config = dict(
    d_mlp=384,
    tie_embeddings=False,
    init_std_qkv=0.0541,
    decay_shape='cos',
)
Each number is 200 + 40 x the weight over the matrix's rms, rounded and kept within 0 to 999. Layers, rows and columns count from 0.

# layer 3 MLP up, 384x96, rms 0.276, rows 351-383, columns 0-95
184,139,233,195,221,104,235,155,156,280,241,182,175,156,222,248,226,232,230,260,208,150,210,222,150,285,226,127,197,208,199,189,230,223,152,222,182,255,170,262,216,285,146,142,146,228,174,198,199,254,189,205,220,215,161,219,211,214,209,275,169,208,177,251,270,93,178,173,204,178,242,260,175,232,169,154,161,152,231,193,145,196,186,233,225,170,193,142,218,182,165,99,228,242,173,120
150,284,192,186,233,279,221,248,170,196,250,220,213,156,184,117,254,110,220,218,213,264,230,200,157,279,171,167,208,218,136,163,199,201,241,209,157,172,139,252,223,214,168,158,184,220,229,219,136,196,176,256,222,150,192,169,139,220,193,191,165,155,144,218,239,275,229,235,224,185,235,197,242,210,168,234,166,191,187,269,171,244,273,195,188,210,191,152,191,209,271,170,158,286,237,168
184,251,187,177,245,221,265,258,173,204,210,196,188,238,214,198,131,202,206,241,179,187,212,163,189,155,185,195,183,280,162,136,173,248,236,230,272,166,222,245,222,208,179,202,186,196,164,269,257,211,218,165,154,127,229,215,210,178,202,223,258,224,200,157,200,167,165,247,209,199,162,210,201,89,242,168,204,282,145,169,154,222,220,223,203,215,187,246,185,151,187,217,186,181,161,208
190,230,198,164,247,186,214,174,173,247,184,215,242,234,310,207,131,296,132,262,226,117,174,308,161,189,250,220,194,199,150,214,211,205,296,205,225,162,297,175,204,194,224,181,123,209,139,186,159,103,164,162,171,282,197,252,261,184,165,225,226,182,244,238,232,235,210,203,193,178,231,136,238,162,163,188,147,124,198,224,199,191,163,237,177,163,220,180,171,224,225,203,139,172,223,167
184,232,169,315,180,148,152,176,140,190,161,233,225,215,190,289,192,199,183,177,201,210,287,302,117,108,221,192,217,208,124,236,172,171,193,296,241,137,150,137,160,199,111,223,192,165,165,159,137,178,264,284,102,194,203,190,161,164,163,168,216,172,189,262,159,200,200,216,242,247,140,130,235,219,188,223,220,253,164,161,143,229,202,187,196,312,237,141,185,233,236,159,202,142,212,160
261,186,213,236,247,199,162,186,243,185,241,192,197,144,203,223,184,180,118,212,259,194,233,139,268,192,240,236,157,235,150,208,261,152,184,220,169,237,192,157,246,187,150,237,173,135,200,307,195,218,256,207,100,173,207,214,252,211,169,157,209,196,199,185,191,233,201,184,206,182,237,152,205,157,233,228,209,198,132,108,110,176,148,251,253,242,254,148,271,137,268,233,250,184,153,163
227,223,225,122,293,190,151,219,148,222,194,196,166,240,189,285,174,189,162,176,213,184,308,209,214,274,214,186,167,242,184,243,169,153,170,175,180,226,201,267,230,240,179,202,267,227,172,283,241,304,186,254,115,142,236,226,246,253,113,172,162,177,227,156,221,183,169,178,237,188,280,212,227,224,234,188,233,220,181,154,150,229,205,230,190,186,173,145,205,127,170,246,226,216,107,186
162,221,204,156,105,194,207,189,213,209,207,220,187,163,210,250,225,183,248,160,286,224,275,114,256,292,143,203,189,207,189,279,266,222,344,175,300,224,180,245,179,268,201,179,156,195,203,105,166,199,234,243,181,158,251,211,253,273,213,176,284,196,258,180,181,212,217,224,257,248,135,213,215,219,213,208,219,152,223,264,218,232,257,137,166,228,215,213,219,249,243,293,156,223,223,147
209,207,257,209,208,243,176,272,233,175,167,164,269,224,227,223,181,196,292,259,159,148,197,168,118,138,186,177,177,201,117,163,159,187,186,248,178,245,300,190,208,242,168,246,159,186,212,189,202,181,189,225,174,207,202,207,271,106,247,189,248,163,209,159,261,197,226,223,255,194,161,235,285,208,222,97,185,163,251,90,183,206,234,217,183,184,164,184,155,247,215,225,215,199,169,176
194,168,171,172,211,203,230,187,141,243,201,211,221,273,242,259,182,179,248,262,191,182,223,220,228,210,227,119,228,247,211,223,165,197,187,239,211,246,182,211,247,237,91,193,202,164,196,244,213,112,194,228,204,231,242,251,178,151,162,189,213,220,222,202,221,162,210,233,160,237,242,206,263,225,206,232,254,223,192,226,229,176,248,121,172,253,207,203,196,154,148,241,153,216,192,210
153,142,173,137,241,188,143,161,250,179,232,130,247,188,244,227,168,217,182,169,259,172,229,207,187,196,230,149,245,140,176,196,271,191,217,130,239,158,213,217,186,236,133,226,241,167,180,270,173,122,197,109,155,137,237,186,184,250,183,213,173,169,220,152,242,218,201,224,178,181,159,226,195,215,229,231,217,211,186,222,192,193,176,220,238,206,238,247,164,181,170,167,259,218,154,215
200,136,197,184,211,235,167,199,275,101,192,173,133,190,193,231,242,215,190,159,172,169,237,121,148,193,166,255,116,211,193,183,195,212,160,134,255,189,160,214,152,206,92,243,224,138,204,175,212,195,202,246,166,168,282,225,195,203,214,239,233,176,154,243,183,258,190,222,296,263,239,274,173,161,181,198,215,179,147,165,217,182,164,196,273,195,258,146,180,234,231,211,148,175,246,199
189,214,188,175,206,178,181,168,210,216,208,153,267,160,239,189,215,218,220,223,172,178,237,187,193,251,185,165,234,161,240,209,217,186,123,173,229,186,169,184,176,194,133,208,247,204,214,229,235,253,254,235,210,175,246,199,216,222,166,154,208,216,189,174,148,165,169,206,254,203,145,209,235,213,251,171,250,202,228,239,141,219,212,171,236,186,213,160,217,165,213,269,169,183,199,190
156,146,197,205,236,175,171,267,143,174,186,219,231,167,207,248,215,226,244,190,202,203,262,167,288,221,180,295,198,256,164,160,240,104,311,249,168,181,178,218,163,222,105,101,226,127,189,258,127,220,243,128,123,174,218,269,149,230,217,211,139,173,207,220,201,225,196,115,201,196,143,175,152,220,220,149,217,216,207,162,197,166,184,220,304,177,158,209,158,148,141,188,203,200,86,210
193,155,229,207,242,188,206,182,255,122,243,211,201,184,216,178,211,258,231,177,229,200,191,170,120,131,215,111,218,232,223,253,166,174,169,211,231,206,157,292,221,221,180,248,224,244,212,240,240,213,241,145,140,145,254,235,182,226,198,236,268,177,214,138,236,141,178,92,257,167,181,215,145,208,246,209,204,190,234,218,194,230,183,217,139,188,187,178,200,240,118,153,228,186,139,157
241,302,234,236,215,180,242,233,210,180,211,196,244,166,216,286,263,188,182,274,186,231,173,226,205,212,223,220,212,187,143,154,218,207,220,140,117,248,110,156,141,230,191,178,189,213,153,268,164,185,222,179,155,90,138,162,177,189,234,258,207,123,250,180,210,171,244,161,216,282,218,154,148,138,180,270,160,221,205,199,209,232,226,244,241,182,159,195,130,195,199,210,236,265,174,203
190,165,220,177,243,158,145,185,278,183,167,187,243,248,190,223,177,209,200,126,257,209,209,208,115,294,228,241,119,186,227,232,223,181,249,298,182,221,94,206,198,248,205,160,154,275,252,126,182,281,202,176,227,147,161,229,218,163,165,193,192,203,162,167,236,149,193,173,272,246,255,193,241,194,185,154,248,225,184,277,156,221,135,231,227,273,207,129,205,160,206,108,219,211,115,213
154,153,222,218,214,200,170,114,257,136,151,273,219,168,203,129,149,247,156,209,134,145,151,195,258,121,163,191,219,192,139,131,230,251,274,212,173,176,137,230,146,240,162,264,155,233,207,135,188,196,222,271,136,219,179,178,173,240,241,148,251,194,295,226,241,179,164,217,269,236,219,164,228,143,215,178,168,160,234,129,194,204,130,182,207,219,225,219,183,202,239,239,186,140,191,140
283,220,235,156,250,259,222,289,205,114,219,159,187,255,241,207,149,270,172,204,269,224,216,226,209,117,154,258,155,272,250,138,230,203,253,202,226,196,168,243,204,202,118,102,223,163,186,165,199,164,196,150,188,134,274,126,173,257,108,198,226,237,239,154,186,167,237,155,171,216,211,238,238,203,185,166,200,172,201,197,157,178,162,213,263,195,235,232,168,170,225,196,135,233,197,220
216,275,189,152,201,288,169,134,120,212,198,144,239,229,207,225,199,170,206,254,245,204,170,194,188,191,145,144,215,240,177,164,193,219,241,174,213,190,188,202,228,174,172,165,225,205,220,149,199,184,177,196,201,234,247,209,178,209,194,271,261,143,228,217,251,218,159,204,260,193,198,169,170,173,149,148,211,138,252,181,234,202,225,218,178,199,140,211,152,205,217,184,144,141,158,208
180,253,204,265,254,147,237,128,138,248,159,283,205,219,195,275,228,187,103,234,210,289,195,157,189,262,215,232,128,143,152,230,205,195,171,137,160,237,205,189,158,193,256,236,193,121,199,232,202,211,208,193,276,224,246,193,214,230,214,179,195,183,178,199,194,187,181,188,254,206,140,215,196,201,156,260,267,133,200,159,193,183,247,265,183,169,98,144,163,152,234,198,196,214,237,173
169,186,171,100,273,254,239,240,198,155,207,233,228,100,204,216,244,183,219,257,230,166,209,266,213,109,240,180,187,174,165,134,186,206,265,220,150,126,202,253,192,211,143,128,210,227,138,215,236,131,298,146,247,209,248,137,241,193,166,243,152,197,162,178,138,109,240,181,124,169,273,244,187,173,170,200,202,243,269,191,195,186,209,239,208,190,171,149,181,213,163,307,165,250,158,239
128,211,202,166,190,276,206,198,242,218,261,215,208,194,221,254,180,210,159,244,133,200,181,261,234,116,206,184,160,218,123,194,262,180,214,267,194,225,202,217,250,192,165,192,214,179,177,148,156,201,210,204,178,221,199,263,155,203,169,205,201,238,179,226,236,189,202,231,196,238,181,230,204,199,249,145,138,106,187,232,226,187,193,203,218,92,209,248,171,278,281,201,169,191,202,168
205,239,164,119,229,217,201,245,223,164,199,104,237,130,241,313,195,231,251,246,268,234,187,286,147,198,183,265,236,180,155,164,205,183,176,140,273,221,149,162,227,257,153,219,130,189,145,189,162,196,253,188,203,132,176,161,167,224,185,272,204,182,122,195,236,161,215,124,268,223,206,204,216,141,71,222,249,214,174,220,166,258,142,207,176,129,157,197,226,268,227,248,289,262,273,317
209,167,253,168,271,218,266,201,141,216,200,194,172,212,206,213,211,280,236,189,206,231,222,159,213,216,140,216,190,169,197,178,204,230,196,160,200,200,173,184,176,258,138,165,232,210,176,237,144,213,220,161,143,290,207,154,230,226,144,219,211,241,196,233,233,174,192,157,270,200,206,221,240,233,215,157,178,172,227,282,183,155,215,157,231,162,153,170,173,157,199,255,258,272,176,219
198,227,193,198,208,205,218,211,159,199,204,226,185,165,239,221,203,203,212,191,206,197,191,188,201,205,200,206,185,225,194,169,226,199,203,200,179,203,218,192,190,192,191,164,169,199,208,210,194,198,204,213,202,208,164,200,252,210,190,215,221,212,189,186,180,198,207,219,262,197,213,229,191,212,194,192,198,190,212,179,235,182,189,190,192,203,183,194,193,189,217,216,179,225,187,184
159,227,164,235,192,192,257,119,217,212,183,219,259,167,182,197,280,182,193,148,136,225,263,241,208,153,203,208,143,140,158,221,134,156,212,235,253,154,310,191,203,229,159,218,188,269,126,327,190,231,232,189,246,258,223,165,200,203,146,228,208,231,212,241,174,158,235,139,183,158,266,203,172,183,176,98,194,239,241,231,252,167,187,254,87,276,162,210,207,160,165,241,222,183,182,239
189,168,173,201,130,230,164,189,138,223,155,129,163,179,194,162,142,199,199,196,231,170,176,190,154,183,204,220,230,209,218,195,298,132,210,259,170,166,162,178,156,253,205,209,161,176,201,166,184,169,239,202,152,178,219,243,288,187,218,229,208,206,157,105,170,191,224,251,313,193,212,238,212,164,110,188,216,242,224,179,152,249,240,129,230,158,224,121,127,213,184,189,152,218,251,276
276,202,220,143,242,216,166,173,247,270,173,209,221,148,228,155,200,238,206,200,233,198,249,182,163,121,148,162,196,238,155,107,260,300,242,155,154,200,188,204,123,212,138,265,151,221,227,210,131,217,249,232,160,234,242,206,117,263,156,253,216,228,233,149,181,202,260,266,178,232,297,186,231,125,227,271,165,123,224,188,285,210,138,207,195,173,221,142,201,220,202,331,223,232,188,174
186,215,160,178,154,224,128,228,198,171,158,238,219,221,272,211,184,261,177,219,204,241,227,185,247,152,165,203,193,192,195,188,257,173,275,141,198,140,198,199,184,217,195,247,208,190,179,299,193,184,214,233,137,260,261,272,223,153,140,206,316,190,196,188,274,169,251,220,197,289,200,224,183,199,259,180,221,187,201,165,203,169,247,276,216,207,212,200,159,237,166,258,237,169,205,243
177,195,210,212,241,159,207,199,116,268,217,233,272,114,241,116,202,195,195,262,182,240,108,215,95,123,174,224,179,186,105,189,190,161,185,243,117,179,241,199,237,153,210,226,237,191,248,180,226,193,237,239,227,188,216,144,208,279,193,202,275,233,257,171,255,299,192,229,138,295,167,219,307,195,165,255,133,163,245,103,222,215,120,229,264,191,221,134,141,218,189,180,122,211,223,214
241,227,225,154,255,205,231,251,220,164,201,230,240,172,183,141,264,174,220,184,304,272,195,218,116,207,236,292,206,252,270,192,212,203,197,225,218,251,180,248,177,192,130,136,165,148,247,182,208,240,220,149,214,146,205,181,159,265,204,206,165,227,258,235,195,150,254,164,224,227,191,305,144,252,210,173,258,207,167,295,146,266,183,190,261,230,190,168,174,180,278,219,162,212,261,198
186,111,213,208,216,235,178,215,176,234,174,227,313,170,138,256,229,290,256,173,131,162,317,182,174,210,141,167,208,135,167,170,213,155,180,279,122,248,179,171,296,204,159,165,159,235,230,287,182,220,217,251,180,201,215,260,156,136,201,185,201,216,182,147,164,236,259,150,260,228,234,203,187,187,151,223,243,200,198,155,180,135,164,163,178,156,112,135,141,236,173,194,150,189,156,139
# layer 3 MLP down (transposed), 384x96, rms 0.209, rows 351-383, columns 0-95
141,126,205,275,213,240,178,244,198,245,164,149,154,185,217,248,225,183,106,265,333,285,212,274,268,193,288,210,254,193,194,144,145,139,233,169,201,135,244,246,170,161,193,126,194,231,169,146,172,165,219,266,228,192,186,209,214,192,206,158,157,137,183,174,214,156,210,229,155,226,223,171,145,348,201,264,131,187,215,127,193,214,220,245,310,180,96,139,258,159,155,129,259,156,253,131
244,169,185,200,270,143,225,111,237,196,132,218,165,217,217,238,142,274,210,167,273,241,176,170,208,178,197,192,160,173,230,247,197,235,157,190,234,232,253,165,224,135,218,198,215,228,162,228,168,190,186,230,172,221,177,196,211,230,135,233,247,144,204,219,155,170,200,155,140,235,124,194,149,178,217,186,179,196,252,171,223,147,97,212,188,276,199,224,159,176,130,160,177,191,207,143
172,183,235,219,187,166,251,237,169,131,238,205,181,216,184,196,221,202,204,212,191,223,217,168,251,211,215,219,215,188,203,228,223,220,245,180,173,173,252,204,242,196,302,257,231,194,189,243,239,202,163,150,199,255,161,235,158,198,241,175,158,206,199,245,246,161,212,269,174,222,253,196,181,293,273,194,183,119,246,196,184,200,164,169,213,188,217,129,170,205,200,242,189,191,208,233
237,113,154,257,210,134,311,185,247,210,243,204,120,258,233,167,191,209,142,213,204,154,92,266,132,239,267,174,236,182,213,198,155,248,272,176,237,183,190,165,191,191,185,195,217,246,169,170,194,149,193,91,228,202,145,198,189,224,158,224,127,195,124,208,110,198,192,222,113,206,252,194,147,142,124,235,232,133,300,201,218,201,147,140,266,225,170,206,219,233,184,134,153,155,228,169
177,214,165,137,289,187,236,209,167,279,240,229,200,281,185,182,189,180,149,60,243,193,202,170,194,261,168,143,384,167,204,199,93,171,214,292,152,244,244,185,46,250,244,190,188,138,261,195,225,202,254,194,227,175,148,121,275,188,197,249,206,291,186,151,146,194,182,123,180,160,185,146,240,201,183,201,252,202,240,266,149,185,174,268,132,255,227,221,175,188,187,132,178,179,285,177
230,205,139,152,189,207,236,224,191,225,263,182,274,164,186,248,179,225,189,199,272,175,162,164,252,198,93,169,243,125,170,202,221,135,213,193,195,184,217,276,192,175,184,230,258,255,242,249,205,135,147,172,217,210,184,237,179,195,260,198,300,234,200,162,138,152,174,191,194,212,179,125,239,160,182,207,103,214,247,259,195,206,168,241,189,212,129,131,205,168,125,313,194,181,179,257
140,179,220,177,166,207,204,206,214,136,206,275,224,210,159,172,187,233,226,185,157,153,212,236,200,159,193,269,243,156,229,111,269,194,201,170,203,223,189,132,198,209,217,227,259,150,192,105,109,187,167,180,207,194,179,244,155,136,140,178,199,265,153,232,149,160,230,277,160,219,185,147,248,141,247,130,165,234,193,146,135,176,287,139,244,204,293,202,135,176,185,165,234,228,219,248
158,187,191,182,208,178,230,132,220,199,211,256,244,170,238,180,229,191,284,252,100,225,145,207,157,244,219,160,201,83,299,152,204,227,190,185,270,169,250,187,188,165,237,250,251,246,201,176,210,161,171,219,220,130,196,224,207,99,203,160,123,164,221,282,132,192,77,212,203,223,253,229,180,178,210,157,175,234,185,251,147,228,255,252,286,117,200,229,227,190,241,171,225,190,219,189
211,200,240,215,183,197,231,176,208,144,189,191,209,229,134,177,170,149,247,198,183,235,173,274,197,147,243,213,177,287,303,249,239,184,244,169,220,279,255,185,177,212,219,255,194,158,163,271,228,160,117,190,182,239,170,200,132,228,305,176,207,294,132,211,213,158,174,216,131,197,214,242,200,143,232,194,191,199,274,182,223,216,203,190,188,170,153,200,200,162,256,211,195,179,284,220
212,276,185,195,184,213,253,213,227,239,262,177,186,141,244,185,234,178,164,195,195,189,248,142,175,108,238,225,209,192,152,188,208,219,163,154,183,148,229,176,221,180,319,175,212,229,154,256,251,261,195,177,220,215,223,235,203,203,190,141,230,241,140,199,208,208,211,151,218,197,158,138,215,173,186,216,191,199,174,243,319,219,216,202,254,154,231,220,136,188,171,156,255,205,207,229
138,198,190,194,202,220,184,224,131,145,185,124,190,168,206,201,154,180,196,203,217,163,231,192,208,139,204,216,202,139,201,212,212,189,226,234,156,257,194,243,199,267,183,194,212,206,214,192,216,241,223,245,147,161,160,206,177,173,214,142,173,227,188,225,200,231,215,220,185,152,210,234,215,197,194,235,227,177,198,159,223,194,137,164,165,169,166,244,243,198,212,155,167,193,147,110
222,190,272,218,194,224,229,174,181,179,113,162,184,209,237,144,248,161,192,179,154,228,212,197,221,212,172,213,216,204,215,247,220,181,212,235,194,193,183,156,281,109,222,163,274,238,227,228,245,153,194,142,247,207,172,168,168,155,170,206,225,176,176,190,201,141,151,174,203,176,241,174,132,237,259,198,132,207,209,198,248,261,193,212,222,211,175,283,142,218,198,212,193,229,207,190
143,205,215,259,150,199,224,149,195,244,138,180,149,201,193,194,230,203,250,153,174,206,105,205,219,187,154,229,208,226,197,197,225,197,180,222,197,203,178,236,256,158,248,179,203,231,217,158,164,132,168,188,193,274,223,229,239,147,115,181,185,219,181,271,165,164,227,150,239,239,218,249,160,163,246,168,133,207,212,212,213,200,190,252,205,164,170,186,201,188,185,229,177,211,214,161
227,202,298,248,217,201,151,262,184,209,72,180,194,172,158,213,200,228,145,195,159,206,185,183,257,199,184,189,196,155,244,189,188,227,266,177,182,222,201,139,265,181,218,174,228,208,186,139,184,189,218,205,257,253,185,210,191,213,242,251,165,152,207,200,177,255,207,176,158,151,226,213,114,251,195,210,232,189,207,194,192,253,311,116,222,149,224,204,229,203,248,161,190,178,207,215
187,213,108,186,183,175,303,239,203,165,280,175,170,161,220,142,189,228,203,192,138,270,251,173,172,290,191,206,187,209,174,258,178,230,239,235,169,190,269,163,248,208,286,175,166,274,214,177,205,95,230,173,229,222,193,210,193,234,173,189,163,234,209,216,181,210,167,215,220,214,136,160,218,263,211,253,183,168,306,192,211,217,212,191,198,239,156,264,228,253,260,315,130,201,195,231
178,200,198,168,125,153,207,210,206,147,159,223,188,150,256,173,224,201,222,198,251,233,196,176,175,149,230,204,132,232,253,243,143,349,168,124,187,166,199,268,164,169,176,225,269,108,216,173,186,236,158,135,252,206,213,221,206,226,169,104,197,148,180,292,228,174,215,214,204,196,216,192,201,232,204,166,229,217,155,164,226,211,252,236,121,147,215,180,137,248,205,251,221,187,223,206
165,208,230,176,212,185,216,178,205,189,203,206,153,177,233,213,202,199,177,184,136,200,194,111,136,144,269,223,264,205,198,198,186,210,179,222,211,152,144,259,165,190,214,159,196,231,235,171,258,241,135,207,161,182,246,223,189,200,190,262,264,212,170,105,291,151,176,218,266,283,182,149,196,164,146,232,261,237,205,264,159,215,184,181,265,218,236,200,169,213,220,188,229,277,191,221
130,121,242,160,146,188,138,184,231,211,269,191,192,219,215,176,236,231,210,308,160,142,248,217,206,249,226,229,278,196,155,177,200,209,204,214,239,164,190,191,151,152,150,190,270,192,198,259,191,248,249,189,160,121,186,264,218,221,198,178,204,186,211,223,203,190,203,301,209,249,164,284,231,198,240,181,165,292,234,202,185,218,103,230,174,195,173,168,188,245,155,191,288,204,189,177
217,137,232,150,151,198,171,210,165,219,194,131,289,210,174,203,197,249,214,264,170,265,210,164,245,225,178,293,178,212,255,184,245,262,175,118,179,156,233,128,279,136,208,235,215,218,211,206,162,190,233,240,268,224,221,171,173,170,231,156,193,129,175,203,113,139,119,208,192,156,235,185,124,228,167,205,191,215,177,220,230,177,225,110,202,194,176,171,224,205,201,230,193,201,203,197
203,197,206,211,130,154,138,165,199,224,136,183,228,232,212,222,184,180,168,135,222,219,196,225,279,265,214,164,249,242,213,213,253,200,158,194,205,192,193,193,191,144,234,238,229,187,254,189,244,150,198,172,214,138,111,205,183,184,190,228,140,242,210,163,227,226,177,172,208,213,177,209,243,170,160,172,230,203,243,212,155,209,165,270,190,201,141,183,240,227,245,206,201,206,192,161
177,154,192,189,228,141,200,123,179,209,158,130,178,303,195,185,206,146,187,217,210,101,226,148,179,189,222,167,157,208,194,176,206,135,224,174,150,211,194,152,217,206,189,131,145,214,229,255,180,182,151,213,200,179,186,156,232,257,177,169,145,255,106,254,257,237,207,228,133,201,218,189,190,187,190,206,191,200,234,168,218,259,202,204,245,202,168,189,197,266,233,162,182,247,242,254
249,167,167,256,225,250,217,171,226,281,222,165,175,235,142,154,298,143,244,163,198,256,96,215,244,250,131,219,118,151,233,270,203,211,189,178,176,133,120,230,197,237,202,100,132,201,209,259,328,274,223,233,194,189,283,121,235,184,189,240,243,172,193,244,238,218,200,270,174,378,140,265,206,217,143,183,215,197,233,166,159,128,152,212,170,251,259,155,339,137,207,260,185,205,227,204
205,177,329,198,111,206,135,193,273,203,137,189,235,212,222,155,179,164,189,157,144,270,183,173,238,170,189,170,222,151,257,208,169,238,192,220,185,216,218,117,276,159,151,222,229,193,205,222,221,238,226,154,226,220,188,178,179,194,152,207,235,251,156,191,192,172,229,226,186,170,179,237,125,166,171,236,131,208,197,245,224,197,257,145,253,175,191,211,215,213,186,245,185,220,190,218
247,266,163,175,208,197,167,233,298,277,199,113,185,143,243,140,213,136,165,200,157,197,250,310,138,266,249,183,209,135,97,191,131,180,165,189,118,82,199,202,279,212,259,213,243,219,329,238,201,222,134,170,178,189,217,154,207,195,283,232,204,183,203,145,215,140,109,138,203,192,182,290,201,218,109,189,212,241,207,212,150,260,266,249,214,186,176,184,109,211,206,162,206,240,253,211
139,171,197,223,233,146,231,211,197,226,143,166,214,251,199,123,205,190,203,199,185,202,189,215,191,208,196,237,148,181,241,224,219,161,228,217,244,229,237,223,194,177,217,256,140,180,187,207,254,136,178,215,183,148,183,171,223,147,259,157,284,167,172,229,202,168,198,202,190,194,190,127,213,192,285,214,122,135,252,127,147,106,200,209,240,288,160,242,188,276,241,137,213,123,229,194
210,240,160,231,191,233,217,225,220,181,218,224,199,155,251,227,171,202,177,214,197,195,214,226,222,191,192,203,177,191,240,213,225,221,185,184,216,204,197,181,194,220,196,202,235,197,163,228,239,201,172,239,253,236,163,217,205,185,215,215,208,225,243,192,243,202,256,201,170,207,150,225,260,180,188,231,203,232,191,181,179,178,199,184,195,250,175,205,206,209,249,177,168,160,205,218
200,267,219,224,166,226,181,261,240,205,204,149,207,136,198,249,163,138,119,196,185,181,314,207,211,241,239,174,205,116,132,253,148,166,176,220,211,221,219,215,215,231,168,210,208,159,164,225,189,238,289,172,120,224,204,139,196,177,219,216,225,184,169,235,136,144,189,252,222,137,140,180,170,182,221,224,308,223,158,178,156,226,204,80,181,184,218,203,282,236,170,139,184,173,101,201
200,253,244,322,181,234,274,301,186,243,203,156,191,188,212,136,162,213,149,126,206,143,243,172,196,201,139,240,243,179,175,174,226,210,255,200,241,273,151,195,152,232,186,182,195,229,226,214,247,223,219,262,227,265,199,214,197,177,242,215,187,160,239,253,172,185,149,211,217,160,236,177,189,191,230,201,184,152,244,216,211,198,163,243,171,170,189,124,194,245,193,211,245,193,271,146
259,144,269,197,281,181,197,197,226,291,122,166,174,146,137,170,198,139,152,177,202,187,199,191,230,168,216,162,255,222,202,240,211,284,231,241,124,210,274,165,201,206,213,239,129,214,217,240,261,211,246,232,203,236,204,228,198,315,254,162,177,219,237,205,169,295,290,276,209,231,168,232,323,130,209,226,236,183,158,178,229,225,189,219,213,259,204,282,159,172,137,198,282,256,175,146
170,215,176,281,223,204,202,118,214,144,250,186,162,192,198,230,186,134,192,173,212,222,195,211,250,192,180,216,187,207,211,208,139,166,191,144,207,186,236,197,193,234,229,282,191,238,205,263,153,181,197,270,183,188,229,209,208,146,250,170,239,161,227,135,219,226,154,212,131,226,135,176,188,128,209,194,153,219,129,204,193,211,190,184,161,174,230,284,155,198,204,192,151,186,182,277
229,259,147,273,230,211,146,225,249,144,242,195,118,96,189,219,153,88,202,127,249,167,263,178,264,187,216,240,203,126,172,282,259,167,191,266,183,199,211,216,173,220,228,106,234,242,220,197,152,177,293,210,206,311,219,185,179,230,165,196,229,147,134,214,210,206,154,183,166,185,237,154,240,265,200,237,195,141,208,131,232,168,172,158,201,204,202,197,201,156,237,187,182,193,226,211
248,236,238,275,172,213,163,147,193,192,178,249,216,166,170,226,190,159,138,187,226,185,231,247,208,274,130,221,251,196,161,181,152,176,181,217,198,184,187,235,208,257,235,199,184,236,202,198,240,328,345,243,193,193,262,173,200,182,179,194,182,188,195,244,184,178,135,188,196,162,180,192,255,63,209,170,169,218,195,168,208,149,131,115,203,245,210,177,240,137,246,169,220,199,148,187
179,248,201,188,197,256,261,217,223,217,216,161,219,92,183,187,270,200,211,181,159,281,223,213,189,253,136,246,276,199,200,227,169,216,208,185,179,172,203,255,253,155,211,212,270,182,330,249,148,278,274,194,182,215,187,172,202,207,165,192,205,167,143,185,158,217,151,224,196,110,211,177,140,270,161,197,329,171,228,124,166,218,156,177,176,196,243,193,195,212,126,172,214,177,124,221